{
  "n_kv_head": 1,
  "head_dim": 32,
  "d_mlp": 512,
  "bias": "none",
  "tie_embeddings": false,
  "optimizer": "soap_variant",
  "warmup_steps": 200,
  "schedule": "wsd",
  "final_lr_fraction": 0.1,
  "train_tokens": 133800000,
  "steps": 8167,
  "dataset": "wikipedia_en"
}
Each number is 500 + 50 x the weight over its row's rms, rounded and kept within 0 to 999. Layers, rows and columns count from 0. Numbers have three digits each. The size before them is the row's rms in percent of the matrix's.

# down: layer 2 MLP down (transposed), 512x160, rms 0.115, rows 222-276, columns 80-159
# gate: layer 2 MLP gate, 512x160, rms 0.138, rows 223-276, columns 80-159
# up: layer 2 MLP up, 512x160, rms 0.129, rows 223-276, columns 80-159
down222 098:457577568543514444556523518438514545470432439454568493366469471435440519445471425562605481478542451523518572397484563502484518417484561505466487449455459476423493513547472482476486563458421568478461491511467442484502512474513470527438469428
gate223 096:520500434512508508544534499353485450515462538451493549551489459513541499477502532467454416502511501626461502483472561530514489458475563457527500566492537564515498506484543562506397500610477442498463589393477500537526485489514474530518490485
up223 100:499476468444574461595477466483549532495542409480463425477575481532565467527504490588505428461524579592484568461461408535507469429502530555442482497559468564497482431479500470443491564559537407601395488522465378540526461500584475496603493553
down223 102:541518443485458496538484474378494533528493448415488486530503481502459562501484519509377444443498589551457450551485467521511492463503494541451512467371486514515549510478438551450463555613417460429482476498523507509468496553465517530446477553
gate224 102:483377504425543599529495490503445483489477469524466511619543459497524594521512535413549402507494527501497402501470483500538599535480421503538482509519423491507514488550486554547442562484488466448556495427538458462502534454543501483594475525
up224 103:518529552605456557411491505444546606506534528513610483526546552524500473523536434555582498529578496544491567522466409454526467431503552405487460491498498439532497473442539485418564498527530563478436522580405437486474570469458426499467491534
down224 098:475463464405508419617565549500495473516417523554482459496477500486488558495440453373478513453453463537440459549523554546484508485490533589490451483457539441463570490666508493489512473543545493507544518490610549540472536484441387497419539433
gate225 097:468535511529550474520539453484512597451431482485506473595517431511500564547450530535456480472586480471416481473580544570500494447454570594565484494459560543532472519519500527494422507552561479484583487546522555534538435414517515483526496445
up225 094:516519439453465598516634507524439456499538486440487530499499478461530489479488472517473513515429587454568535445467516488543504529593475467489471506504517509497492482568582574495434511547439468482498551650544431440501601537468490541496501594
down225 101:502454492506391565456484480520589517405613513491441463536532545451576551509552477421487433554475514540559482518447380513526485534443587454405481563442524464557585500479539517545521496471418401557396484564465555481409579619521464511482490552
gate226 099:484515414464470544424495457542459503646515441553453377548531557485536464436529468607472478555517523476535564501509508556487480472539518476608477487502478501499544507485552570513475480533441418438536460517494381573502514475519611538499578481
up226 096:576558488454464535521499450522486428567424473439427393564422498470457400525517463594477522501551566505527561492525467502509514473467493478520463469468552406453520473475539600517457453527423470516576451558435439547550448473553546471450530456
down226 101:494486521479523492436563617499426450498465496394526497503527503443523474482578502500573398466425527495555402475540567541521469498543477528475570515503478461555599428523463537473523435432521455455415525577472565514500479561574483598578551507
gate227 093:512486488506613544519479480457487533467481451502428424428499479484656520401482474499521538544459431558441453467510428518462467507459545560417482503548454500473506510452620467448529473399515568581512460461563457393599432475458470573504480515
up227 094:487575474438557498540520440459444479520506465518492461442536473497508456505482535474490469479472551510508382543532480487554504525469497472599423566482578480585469541463548576575540429566484558447510480523478440461343523535527531507473446466
down227 100:463557424508525444453495481430486449487459511537437546499517462500557521519669436446397445483549552459569437449572621420577509532454432501492459502464472469401595447546484459498488481509554492595525484487510529477518536459572490450493519571
gate228 098:485498463482415508534552478412433492558433515538456457503495571531503485479413579425481526362427492565532545519465553451544429513534521511520589396527527558584470396463462596532468460495509451441420509539578436523416491528584468572443440485
up228 095:499454518527546518455397538541546551463579512523492520491533514522511530478486386515526501587586547520509482498519434606435545558484481477502556501437516521404486552540454401506496509506516620482586469466481580447576478507493559477468465483
down228 096:515411512503489447465544557535505565556608429508505695443496501510507548538585510582510429554556513549494496508487498492497532480496462532527490349425546434453581508482507519440491451430550539529561451418479422519568480522485525471522440511
gate229 099:427555550503475495478499537499502448480572427509475535527505460535532568617414544498526469474455422496460489478405543519406473448472556541597531494590489556553490473432479410522420564450522581475590430447482564492480498491440507541494495561
up229 104:467441565539425504495515422498583505538562485619424546586495470575468521539457495477467537513428468538521478514524504451504524627489526540503573450585475438529528487607541589572518505479587510509541488521584528501592482467521532550459524535
down229 105:540489450525469477509468522506411562419490453485567464469563506435400488512548435424535458489505522539490486499570333476510526503544532480475462580539483537427505474493422449441449506483543558541482557476527398524485494450412524439481452532
gate230 099:494518434474453544496550573474537508567521498442424443439499502494459509399489525458498503528461508497467474521417466461449478393496437506576447469444548474493516473501572418431460566537674610577532517545389468573489473511576485368458506538
up230 098:505463383440455526528511606503483543490549477427452466498495475470532580461549543548555592537452509399499424557493528473417528405516453562502470494459481447394423504450505414430501543437569572588556471491500530597479401526508525468434562491
down230 102:542508533514565478500546464529465481518508498571524584448529532505560491568523436511469475432496524575545504429531464484485474459458459391471526568545514469579473550505503529545495439520475448487502539367509514427539591423524533544597443466
gate231 098:488420545470490554468545536544442431553457498485561495520557538489565476516527583491479493497456458418518461507468476547469495504530553530467392595458533458512577548462548555523434372510520470519554485487406605536545514524556465499411516429
up231 101:380491534458468539511541565505469409583476495434538580567525617530481455506537562439489481560489445500520457463505550496472528487467517434442407520508539512435537493481536554468477469450575399521537623479384451541523514463516474565472467478
down231 098:589545454477584477533460479527466589488506569479448422478397480537506496478433454526531439511473535442465481601557523530555527422558537567575483470507450426566482522552426537471518551598532528422546463457624473384526500498479450440458520421
gate232 097:447471522483493648600548461438405454475518490456489564477519516442508472505581482526511486476424476599541597477533531469468495618515494525424489541512405531558598475517473432485560579476489544543517514418527484457492432477589543498480567523
up232 107:462588544463482448614517420472495469493603576493436564534483499497511450557479549409542561501453547475444479524604519492541582495613632484453516464513498413556471482452547479483544389567514515552601540507501494485610479433494517457558486465
down232 105:365532523536397608398483553397462505440544564581460671512494576514498471486567478488444394504530561436525483483492531558444400354389466567497521529524429547486474486580448413563494603419484464549470491548534519543455496510518492484489549495
gate233 100:491495521546477447524561480511550498517540522510506383437471447545553478475499564582519532394472415484452443511514533446510468478380531521476577475504491489503574446533576472503517467522550596481465465605514444546474476599497468514490563439
up233 100:483455547483508537493533564423554429432524466443488492527591451461472446528524422428521515495517441511573562481523495491606554500533420472457522523400533485499485505450478620485516527480495558505500559442487574486509492495541449435516458470
down233 099:450561481483482582493560498464543464497520466459540563543492407484447458576490536577452471515472564505504527513513490615483534580558505519492466533461436415500645618513487607532469488458516495519470530466504540491513575505425495575508448424
gate234 086:480548517583494479528449490456602628506483523419560569585455615446527427421440486554540485581535533420558551534504468568507484525437533535473560505483598427451486570491543551444548519539571533532480531453586418431505489552485454468433492516
up234 086:581449437542529568510558547425470473426456468509366501452500318530467507459540460496421584486542572522473439391542525523509493482571563482593525519458476505492505503472527484518463460474474542533496503468355660491477427471455393506502515538
down234 101:511556538534454520545450473451555503437506493600506557434556534460512511499526472474536450401486496445489451441523533449451517411569505414556500459520514487474475441446532557550394441510486385556497495542380538459492527550449437544455533537
gate235 100:491436512578550487539580456560469624554474399483516484561485492556572498425438591451508530458546546568455542531492525437400512541481533428578364492539542520555441482560486550456444563486517451435523557556485481527511468525470581451487560454
up235 101:532530502450529532467541502444526364465451611450492509467537503432484486570576482587486464550413465450532462484458469524532494451538523508397523548539517494431565494505537408565526423460493568548496475471546490483558424457534513544493448439
down235 097:582428523511504499551525567549539502509498506461466429468589530493541523489447463482542511518506382555437439473472497466537571501512493433604500495388389476525580518459615405543519513470485495521558463508447483526442520498472504468455488479
gate236 108:439497628617551573504424513538515565469482533567515571483562554446600501345433463451573456445559428573456465541450533408451503554482522498545605433546500505545460482496448473564500473467461526371541507419533567480447513484440520484601500491
up236 103:459542485531455470452475396553456535519488438476507546515457615530551519455473512455549517483460544525448598449391418472445400569401533467576575484505384499497489556550527519554524541552477495516438611439544438389435446520547533555546467514
down236 102:534482488495579486416415442488450507518437503550549401510474527481477485439399479539416510459589447487470584528593543513515423492503452495532466503560443478480552578464517454533558475415418490490445444393433480582486529537437492471443502472
gate237 099:520385533449435478507474433467493509418537476516494461362552555498534497590482462456482511458511502498577427540553442539523494465508623567458510496533456517487515537404444497444542385438544557552446502465523537507438566535471549570541515478
up237 099:495511508515534484482494534577519476512459536521547478416533461406448555445492525566479497497564547534458535539547494425363501504530560420502496505584516457468477544490451524508466608453423457411496516391441418514480552534552438421355531594
down237 102:529533416549583435488563562577486539546524423518477500537474492468556404576499528512460585555607505593504544494402529398477529458442476498552423558434439451469521516509446487492523550435522409490502494409574438526571428459571500518469513619
gate238 090:490474532621532486568445459483441452452433526431514526547495499506541463521511409445522461554592582452473473407449522485569419441411472581463497495484451537538474581495481444481521451460488365491471581409545420435533476491454518509485504502
up238 090:494539413472507480570417502489506470516491551621449429451499537461525525413481500528415568406486581510537507502473543498518619472424512447612593426527348478560531486465478516521557493559443510550500437508488544538533491512509460457589458558
down238 100:520579461451488505452422497568563462493401498582515464423487474480466504500467525487469503352464470584571453586564489546403486580457522467623535476532460469473564482437433483480497461549565385504467439554479486557473526518583461472491478492
gate239 085:570482486460513458483456499596516512459505555462573540406558525484434449480522471488439524571517454531446532525564403567408527438523433526438447454433437527549511501437502504450595546459576556568454409546515552393529517425514477417549549494
up239 085:583469571475452508589475509566459471524505502470505600421540518500492461460527559460483617559507562586520489462453436483474497465481425460423530463534439539467457510538504454521602444490469615523347506450526575482499482466548564482499584489
down239 092:507424458497531534520480528581593477391506509423443530456533493564432481485425399596499506443465489526388509532470525455380609435532437542471456522445499507594486459490435484526572525437528483490515477486454386483514411438463498461540495487
gate240 094:595486520522471566496552478490487582592627468579499488424447565553498516518427538462499501555509584515518515522526491482390446552568579399555474454455487508559554464492550619533388504501474530567535485498479455534471502475518402442439516476
up240 089:485512492447529448490480495540617435423413538459505473498515391442559495508543380545520557446524427450493440462491539524560528491407488581463521527545568497471416496492456463515586517528510458491540525556494532542524540525542535557493511531
down240 093:555462446518440589483562582462540486539563463558516549450557519398560403559443392433566530509517455542435419542451479506555468533501433428548514425513519494502505503481465492509443480500498593499474503483500577498568451533586431465544518482
gate241 103:484372523488476377527465529467513511488486522522559426518446501441557549416452405558432473538481623565483497428459579491482440466437465503485565468440554513470574476557528594485433490619498536462479515550571487431526446515467499496579432531
up241 111:438469515417519509475534560473458446525467531482542512456512480429449579566473475433511394585502531389501480487452573466449517396523419396470560549483490460466519531532534571488439418591528483492430387470520476431458456505485513478524490510
down241 105:419578665494519512497472442476587452550493541464513552412483509581482543557519477491450532535468475502506538494536444382543473428562541501592563494493467497549550429523444522584492457506516530457435493430469549460425473608511536475546488531
gate242 089:529516380483566499499540536544445530571461518573523525476450460421511508448483615463611471565514494514412433412503482448515506541607540485353495472486495501551521536578516521458518519498488526527545456542476532557522548546531529580515572505
up242 091:477455457543456488436524516541533481425540535503465563466537580503474501487439501243597524532540544523527467526503552503499526523436498501594593468457498502481457474492577413580568502494447448540452547488537502558445492371540508443451549492
down242 098:475533408535530585584470590522537529503469458515570482591506530442566548550428556418513430479446507551487339551473513539512513461532531470394548521538610389511581432492530389502541546523566464474464556529529552539505518534535544580488497472
gate243 103:475488528504576457506539553463443545492584582520542550552492461529467540425500571547392461417538555571535531414436460495603429529465486463491490455470490460472427384565463520564509432500542470485549589559463496400519527550512536408504471515
up243 089:526594437484576566501485520528504566456497614612405494537626480561465464485518464522477492507523553502627470510463454466515480494458439509488497500468466472487476498529529513487503528501492531443536563594504528467511511522422484577482497532
down243 095:479575439456484545462436509407491522572400524509441521590420505519486446532481443570525599602506503505518493524567576545514516540522504471425497485525521483460481569439458465406481589545505503589434417441492491540481535438465477561492558418
gate244 089:501519415497572487516476400529562437534445565567574460495495465537442509530433421487429425524478537488480502567497597482523511439450609545514478535588551446427547510506481527519470568425436445536498554556504514507472494544454477417517530586
up244 090:529541540420490551516499491379552471413463521440454549576478592420479566431540528595466579542499515501430515491519547476516512458525473462421546465576518491483489608532419618558528434553418488507506527424480521539436519515494556606553489548
down244 094:463473512462508498496544596507462507466392414563493543470488522506486534472489547439587510423556560499592434534531504535445451501483481516518531489394499477525614562408434488541552417462499558463484480503465453517467556496521588591507437521
gate245 111:495512542445618562544559536504482514496441539441487463472421420488525465497502498451415471537422504476488517468478502446473543384660524504553498512466549500510575456515572475496438453535513484556441427528437482437443523433514495535506480501
up245 123:418501521476575464528506466548565445446576551477429420417531505559497471506529453494469557474548480520426470466432541541458547494523457484552477497612472454455561544459446489611437397462444463514426486569472494419442548489549517460422518512
down245 104:542581515547493555416466471485441464489488519516575591445523505515446541475442551483562462524494500630570497478550476521552462551462672490387535400464551508531455499524467475422531479570529524475638566563512509575541469579515540505566444428
gate246 099:437539531439578542489440455570356538610471546480674515532553535505583473505428442481568512468500477492538531592452533560477403489499499549545585474459537482426500485448522491508422458506562514537340473523379490456492486508512498537472490431
up246 097:430523519533503528514528494523479479396424471463557501559504426581532496462555487537449515501490585462561487467565558503596503410469448473407519558629508539462582460327499489500601476435515593536523513551540495462473474545462595492474513555
down246 097:497448418471488501558562468506625512457503527463465577551501362527484529544527526476515511435473500537451522439543457511491545423445439490550484588516550486467435567495514504493461509456555537480482524493515396370515541516555560508519608484
gate247 104:509537501498513559564484599492400499440491443514482491540403516560512487520544454472547491510396468422509522516528446474472509479559542426558529470549547455476464356536472446520452559488472627477450503435498479488375508522579468530521613457
up247 105:514479469429543460508445512567464448500523490554490425342507448495509579476592511489473433492550597537516540455510448510542402560431528582491496560507460571490535554491427578482529417458510549491481590527494508603503506537487569549472525433
down247 101:486582601460501525529523477546505517436473500491486523571511486527549536431455528481502526467465451465458420435464523453426507543564574418583516442494505416458458395534500482596531563486508471547481419464564485398469504501516560512452378531
gate248 097:469521571468501470476485596485514527499491471497421490471589519519474560437500451533537526465485541518517524409564520596536443612544511456433491478433414391482532480488470502440350574488445493546576548520476500412493466518599543463427476576
up248 096:475560555553495477519418550561564467489512509610413464459556438508501566535536460479472533464500552483532552426506510578567500547549544553485504459450439445417530499489511484424425650546453435538470573445536484512534457475578488442463495540
down248 097:441396431500633513538542446501528445455446475491478539506448456496438588541534476463466528470474470529462560498524518514498409405493503516550473428465646496515388491579538464504564446541559468469446491484548418487467473454418495581536525459
gate249 124:407524525521474521421485539424384490479554369464420440487470518534474550519492503538565486474510526502473530510472517496518428502500500475491474457511495452495491449550449512426565523564525524455614522504502457531444464465490597499471436575
up249 114:406537471506587488555503561505418420543502442445512514581392515556408453562468566472444390444550517499532479509471466505520572437524537455548476522396559407487463446580484444501508526572536462497536479554496500521455555493501588398459531428
down249 106:493508535466443460513506474483571542490491491556555535541507455470549466475522511610521530433497511459503540515480448435508556501524470553462515465520541496487523503460549497442459425455532537552422481455434521481530506540581525537578543424
gate250 103:447467484535409415429442627521557580586455526546487624500499513506523483483566524445544505467476547451477470484527509496548577533602491479507572521544492496499473535521482485456475448559533529533508590528523446584468467469421519469501472574
up250 104:476511540512445374523428501538584488507459563626520503629558515541471473577484501420535472558547541492558563573619535583424465519434495484506465440519526445494450519452488558571562510462510506494451521466536486413483493511465556537505441559
down250 105:483546572491462499535504493493478496622521581491487449522594479502524411461523521508462484520561625599391522472494533450543517492528533438506506535494486454475483478498426524508493486446461468500514511576562464524491461396516569462481520578
gate251 095:438498510515446497550504494478484449439471589429475483438512390468539475448452578541491524500477475572550385493446550515471451436477494582580485526516481480450445554423532539494442393409507548525519468439487540480522533488527489515588470448
up251 095:533470495462540482484534491602390585482694528539544554513527530532513499508434490541440479482499479497470480453502556520502535552509521520530452473554523477530549508487439537556475491597528439471569495433507498577393544509528509530554488493
down251 097:398509462530559386432426505541403493481443461521477489532505473387536550456482542492492500478547521491544533576495523533391484474502477442508549536510463550480390495478504553440488451479552485507517555514444495537439540408549461503523607572
gate252 097:537442545467519422471588532583401513467497416498458435441574374555564464499494505540513537481417502472434552493498559520598580558524512566449561460484587529468396588515448523412458510487510544511493464536536523521578514457577525504503586489
up252 089:549449558456453504431624506573490445496528478414418455445457417539558502556557473500539544465524575486503532499558538498604585556550534511459579469530519561495412510505508485486475449479447516466513477567555493434471489515483526511568514447
down252 099:543474544471512534441466462495464455496456465467476423555503517652491479515528550475498479465510515519556574552479535533494581584517507475437496588569491563484460494532443442550467567502470480429512448487384526509436464531599464542557401475
gate253 122:614575426520567550425632530478429536458561520486533491524483558490503434570499494542542512458620490525619487469493483495545441506501596448444437453519526466450548523546571478474490476456521577545496586429459460495431468476550526574507480591
up253 121:489526443535414518463487495535464432504537482504488465490574635511445570490588535550529507521511463568552521522516518507589432446386573476549512528505471557511507532481460527446542474526466461529502499392562531554494455604437582632494477553
down253 100:561554559553473543500572455504462450461519539495479505503492492465541511601386564447494500526554523515463529485405522416543483606531522466384521480458518398443508510453500513514472485511457537524472557505479436509522407445575489487542452583
gate254 099:446505495555556468478536467508401520472473450570462531551505484501569532453502590500523492528543530483541528521499381484524504474460544591562433513562496467482446517503470505482436504528544495559453503491531546520529512522471571441608511496
up254 094:439484481496526521536615438455422522516490456439538545549478429500556483514419432383529430536447440524527443457481423457598506468545555525514541541449479596489485515473458472480488444549479564569476480473484447527462494562417564399542498476
down254 096:585597560532599462411441475525595500503458498602443619458471568560503526440437594490466460534572459456453518507562503503524562505473491534507414578465482595525494452526504465479529417487457460487480516524512594391552508502555541503589513541
gate255 117:535451468526561522508471510477485419419534474609513496547446422606583494495510504407545415517540410465469407549435530537469510476510471532544572445416515447575521520533585494485520458609523509506550479477497441517463466538406525541513512377
up255 114:529434604501458502520567579496444545529514438588441470516510484496460467403422515619488440484514508464438541503503511502485492472572469481495438472453519432476492472419502511517480497471508579457508543402467530493449496489470449473475542475
down255 113:324551478450470466445572606521491506525485515384407482470501583457439536460498440561531513513478619492471623489578491436592507557561552532514477472525564487452480480430482544530518550444506452572459519519510554547508609537581448424460516565
gate256 104:493475516523475553477396366451476428448449435530470449455591458486481522493443507494508538486562448504410627468451487607537416470502591516539421531430513520494473500522424509463518529551439529539591501510421560488459452493534506440467506448
up256 099:609505483527460526480519469586390505539548442475431460483597547556483540521521443509482540483562589435503488524404495466520500465487480545429575440553448568408466511519373483575527508541524519498405577450496467532508510448487543467571570525
down256 100:500510515511408549519438493440454446465552397526477571529500469431536584501582517491468490528615456511527536460454458551470520501503539487517477477462526468528552446577491566385481510493437607545547441472514481494510440509509528509622515467
gate257 087:465536467518407563463507486469464546474501437457565459521556499485470411546462565598545567521526543541426517518458482533507454510501508518493430423552488489494603358495544508433535457547572561462531549614442493505412428542624482476427565480
up257 079:508564464518478505439473555416414514485524495533506459458515373452547533484442465586401531406604478482488468503574412479510475451544434530438497602482462426524506549409506479463489417444534544438506601393475584404528506408429468533513501472
down257 099:499542493522557370512489509564551526502437557589379498513513503513463485558498477571472466501460440466570526534540525482468619447500475430561497521571456454524475577478499534524600556465489497503440541451557466459462515387495376459518470515
gate258 102:522531408444544476407551464487437594485476494543553495432549607439490477506526570569496459465485475473459561522468461523474516466563427513672506601486471489472487488409418555470440570444569541544598510490502541550482507446500546419458489492
up258 106:531535478493488529486486468495452490551505494470502416404553513446579457461478458517541465443414459442463542456449512530514520540574496501572601491533477524501451462443474491509490493521498604494578467538409619566446476556406474360521497453
down258 102:502456564480468522465468589497530486493506512445455609593488544593475503553480519413512551522508421471500460456549586470454504438510578540488321450506520489476562468513502582515551520472361468559458460508532486463442541521528455611526535505
gate259 117:485445594454428428608503525565363498528421531479565513601446456520557515474495438494502422506502551445447543507545524551519478601505524450508541392466543498619526466646448542558459448477526491557550593540548447409462473565489530490453466570
up259 117:508575463513467457511539456440628584448465486401595517305490493448477535461474507525593494475456481525493472391477498470482485531517537476521560506497503525485528537531580463413492563443458535499500501476504488413515590558485496524502555512
down259 101:610492480553494499530469437520571520590548483562521538474522575510577434482546477484465561529476446541470441431459512562487493672452577518426493419541513438606533477586510500573526447426439560491430540598483494467575511496516520522512493451
gate260 082:459521499356485460505514451494494587571545489523569472487509506509554453536537514568431529500498494401489535351456505596508516500433554444512517543442515484488543421492466450567517411495534518437493510526524442493535558467432524544462553519
up260 089:501508484572522537424525553554551437509623496561441476512544480423377506434496427536613532545551476531544591529472445417515483448631393491479516533489470487525428515485592590450435506469521494613553512476391496537567528527498533512472461499
down260 095:495450559462446609520421448501488483533433552461527568516464424612535498543523543502494503463433533512478420474554493458596511495472560506497473413509493528515557499497527491492520495483553452427515482482583467550536563459416558448507486496
gate261 103:553483463503508480463570395404489517502518505424501529543422526551459513560402519492530387496505502495525489489420538477457378413523482527447411583566455491543534508518458543469512505435428437512517471480451500517497435472463484530623519527
up261 111:493519448474499465534493436664539436518501532517543464595493513507520542557465517531534527536461519491485555488431539479421502510430464513589484414522382574541584423479534481516566450536475456593537540457490434583525398587505541506439547469
down261 106:497465467465432495475492524516431465525519572594439466552475478461459550475426462462487465518441642520481442495488628386535438435430460576429448533488485445593487445505501544556488505517517454515562558453439495444518433424444508555550434475
gate262 094:548417447455535435476569502600503555506516494375534425520425566632509488546499562505542431487510502555504492563431529507535399558458429443493512572519542490471455579438502452554543521490505469489504420469470568515499571501423572505605436452
up262 101:529444464479511484469418556569505497481431486479455433564500412570497553438546429504490474490458336507534523546455553437445484503440546574537434576511493571519535564509484532500496430480531397471555490536476569502535473507454517499552561477
down262 101:539507467447462527454564495523521477468487504579569591435540418455576531544480437487446450487479482453539452483549439454492549557486520479543527518457590555450515463516508513486490449509568488459477458459574440537454450531529524562557560530
gate263 104:472431552470455518462555497448441444495477451452462501507442507541551446556589404557503508482503437458521513601538508490506508526533485452536474471398455564547477503566437457516570439479440539515502545527588441515558482516538486522581562554
up263 098:481515488462503474557499418423439507459641609531499501549484463586450452437511505530469453481525527494525508549418498472552564556409486575500497500544529512509503423619470506462477572604491556518474501540550453531513467525446570544491478554
down263 100:452474566487512386582549476579590489541545493508521450515541619571483488546464458481528478504501506497448465544458496547534470466482542498487554517465470562436612521558442503513600449467464491542537500554401510419530433503469505522414535479
gate264 106:545438526517472443436462385372472428511556482467537556442507546478507466498539427444510464534547462559506473541390480576500541496540481438551500536611556409440502555551460365490525516517474545490465509497383490498464548506492555452509549563
up264 096:532484477476468541556495465515533480554583608465485623435496497460546491541598521394533519528508488566528500536565464466439501542544502479609504498529477495451416536483461475469465409480497503538463590611425439570525542426426503451513477464
down264 098:370474520475535531560451537435501467482449526578445453468512608492495518478521571504519541533523487598512439518411431499540506542497463575568439531620478546544489511472518497541478434482492448515499450536456533574492521435501444536673444503
gate265 103:593469481534498553523497587488544504437395438626479494481545538600469465454532452440575535503462546538532499447469532410539534512525514500531536426515449500510400402542531624523383389534527479524498495563581561555456412485500474543370505564
up265 110:453387554453526534546495442414526503480487505465566532428477499462515539574499562588478452507551506498547527470566433445420553494474466373482507576436516536522520478463529488535539517563491488551558424552486530479487515507569485498566473519
down265 098:493465523531516506518497503520614533392540484537528535427499551446573498601458578438478511509548479436424457353435573566468525543416575474489554473521463575493506507509496568515480506482491420481463499460549502526471560533555492487533494542
gate266 093:512519565545401504429574491495453590486491526450529441453559479477530471420453552441430487569475529504465493421524466485492436571472480434531460508476476449521537504509479613578509580385484453542535613456509475467476508474495652514451484553
up266 093:460457467512449499480566535549556672455515575485452500467464549601466479499432422446528422503499464567479500502572512479540522488447514456508357574529475498531486485525456507544549529451479490417416549480547471482450476545445649552489554513
down266 097:439539489563373481472473591493560429504546469522525338438423431522554516455479506450385518503504500560491497483501520542473441552522498537511558532484493482496500514525478535535471533502497491461541580557510508441510466518368534566471414470
gate267 107:507571576447514480502566479482551465501485435469499500477498476511459464524461579450516519499437449540465481476472477602485474436464537460508477457511327503557573489445438490521400502564412541506524529458619411452551465584503482497592514529
up267 117:476480561456471466424363532529572491592512635521445495509465481547454545474463560551580447479543456546450524470543524453501574431525442558472463435565555566455458519589495454696548483536470507501480510448522459515472556493507555561482501502
down267 107:555422507367455542532587490424490425453526522458467374508500537537498501494462491420443551424523529496485502534512481565553504472374562478517501497476434506471605496492440523368478484527487465624457480498385452461522533447510427472426535494
gate268 100:549460459519558457533473417521575497498508507579609521492344532486459459464556585546547478473534494538473499426494537534444489534413469539439479532518476474468519538476438573555602476567457499493488484424543528511511434486442474463505538428
up268 097:485542579491459524480526506518498582496529573415460374526572489515459509453404390457543481507587583522532540454433333503542547429538559510468515465524484468565471447605566472564466458420506442540526493554448422489449442480515527514465481503
down268 102:515451471539427537621530465480500489450500589506502507514386517416530495472473557622559401465521511511482593414428502495436542514439499508481490538454532498522505493397482528513463512527401417511521452453522499506451456497495487578525591461
gate269 104:466541459546595586553574554561392522375603478462518488487447531557459406430496498606499438484535495444568487499536485572544460504490469478485496505472551396448449524536470530505496510462596411565458552614458557423535439496474493439472528467
up269 104:594472527549528444487485446472532405541400403502547515516483552601514475559447489560458510439451487541455523580477481483433477565468510500593487522485425573493537516460476558556515525462401542411436531459526396559467471504475465522549505443
down269 100:450479497531510520487503464566432498425558430435515494461498558443465490532514463536529375425479531426492458436488524466551423515445531511527543490517519482532491501447501521465508443521586437469415542478471585458408408608493559550523519543
gate270 099:477541455567529420511555500566466407480505487469458440562448507501437481446507453570475563428429430529459510477474487505481434466504539620587550487496510536448505541539515444521452444454520563528453482470571404550498470569446420481530580505
up270 101:498467437497513503455523454504497456481521466456456609530515516502473566588538569558423517609480435428503474561553568541478505400515454442449493539442554421501450477404540490574431493542460577475560486516526488499492396511454465513474531478
down270 104:429392494576525529497522471465505424441446563556525486518481443529479548435426453516434642481460533542601554473486504473547515535518567491549485468493524460477566549482468456481523482517563425461435551485594440575518538445541484471583581547
gate271 091:432497635510417493439471577580532497493507551428438607430528495511657504519502485471489562592482451617470573469428532532461461502429493576491520576542496571388538525487519526447473544583558512437464429490513620459451508565466527555526518465
up271 094:521475476552448447539527434519469487457497474571584530489575499544425511517439436561535455463509445551435491439524497540494518527581440458614454578552487461521339461591446519478418421464416542509528534523368519565501493481552533445458466495
down271 100:420405372478466465489533499509451424567577466541567491537449512582524541414557513532516492413476450528495544538486494466543436446472454455662515564488453465496422470586550486488464422473519566516498450584388405457484487576453526517515520423
gate272 101:424437506531485454555460553497563546487549558479432447478476395543492565447475529397438504425552510584499490452590499513481606563460496581510440463511516494475451469524423482525496516543478483500500430563475433458563495528577449550530479553
up272 096:563573487507462515546467438511439472491464488535476502537441536506472559538560546559552501567411598445556492435505491540513400512434522494505565507405481476537530411452511528483448519471424501486456542408585519546369564549576483446485496529
down272 096:560516528452530507501524502619520424524496586532518482451515518401527514489597561625524507536471513525484446501500495562517530540450579470576430485445506530364512550457519581519518551414430515645563454476458564504466493565478451466489504451
gate273 091:465538492506522401510552491510403448528490474532463500525466452410518471459441556435478550492455454409497469517475554532565575521502486480472541527451494560444626581435552506403494516547484588460624521591543455527517430471477408513516560546
up273 105:538483513527530432546548452542515490522533597416563503549516543574428565521531536518431539506563457455440623466534568532433506556412614498486554465487574544586450554545565419517559478435384501368557523488546521547502503529475465518461519570
down273 107:488529517527516555471460556467499462410542484533556485501487494521653406424518527563492492565440553508580538532483464458443436479618454480525425572534543583450528507512551459509459553585534492567503513480500485476518533431506456468513460428
gate274 114:494511576462533449515402481453626574453483473464471439449572470419492475521506349422475503470587562539504438429477537563466418442506544475550545556593455543517513518512428565605485461509455537479499532498570550516451420496508513477460437562
up274 105:535523444549426577521529521540547316605443551490484541507413487507433532498558510620393475495452534518469485561534526512582575444534449455481495523431558527592465466446571487462504434496558492527498457488495524542456573459476380474596528496
down274 105:510510524449571443442400590467476415549550477575459480457521549454483369471520615437575447513452508581504515458557456504516487503505526540577525461528488406435486485474556490408509471570498538405549485522518460532567525576514449518538475517
gate275 100:482574465573559581542578498523533530559571553453456440559530508564513541449465553548552498481489435486447530486482524504543427573503608502531460591479595368563509536444457435500470558433530498467476413458451579576445467612484500474559619446
up275 103:422560611519489556592540489428540661588522435493604530453496489544540406509521467422469479511392497522478491516499461466488433432558376443448462512449556375554500541443541494450518478468522550596428444605563476547515533500516451527579494547
down275 104:585498448459489518447491520527478419445521451516427542557492466386503540599514510523522437488555501463460448521441505513401396551494550569504477523514516477570539510587440550595542470584537518469595457481449503430488384500556498503412501493
gate276 108:493427586511504452461504504488612409543488490530553497544580451476557497492474560458471582423470502517526482522519520457449447540524586446497438504469447526580540557560481495550455494527448431483580629511598463574507576545516440562493417485
up276 107:504520414438491564500592572426469385494487473515449427442460466530449517505429502545525516476515461440579502467471416547459498451474420532553455411524572577462473441464519480403539488500469519484373459515449406510528516520559473498513498443
down276 099:475533488476497539548584434486497448557551549437476379481475429518517527387444502447423425517511425562498525550506504546520568456425464450562557522544495514569505409511527538461437556497565428622513576548593547494549532631424498483423560504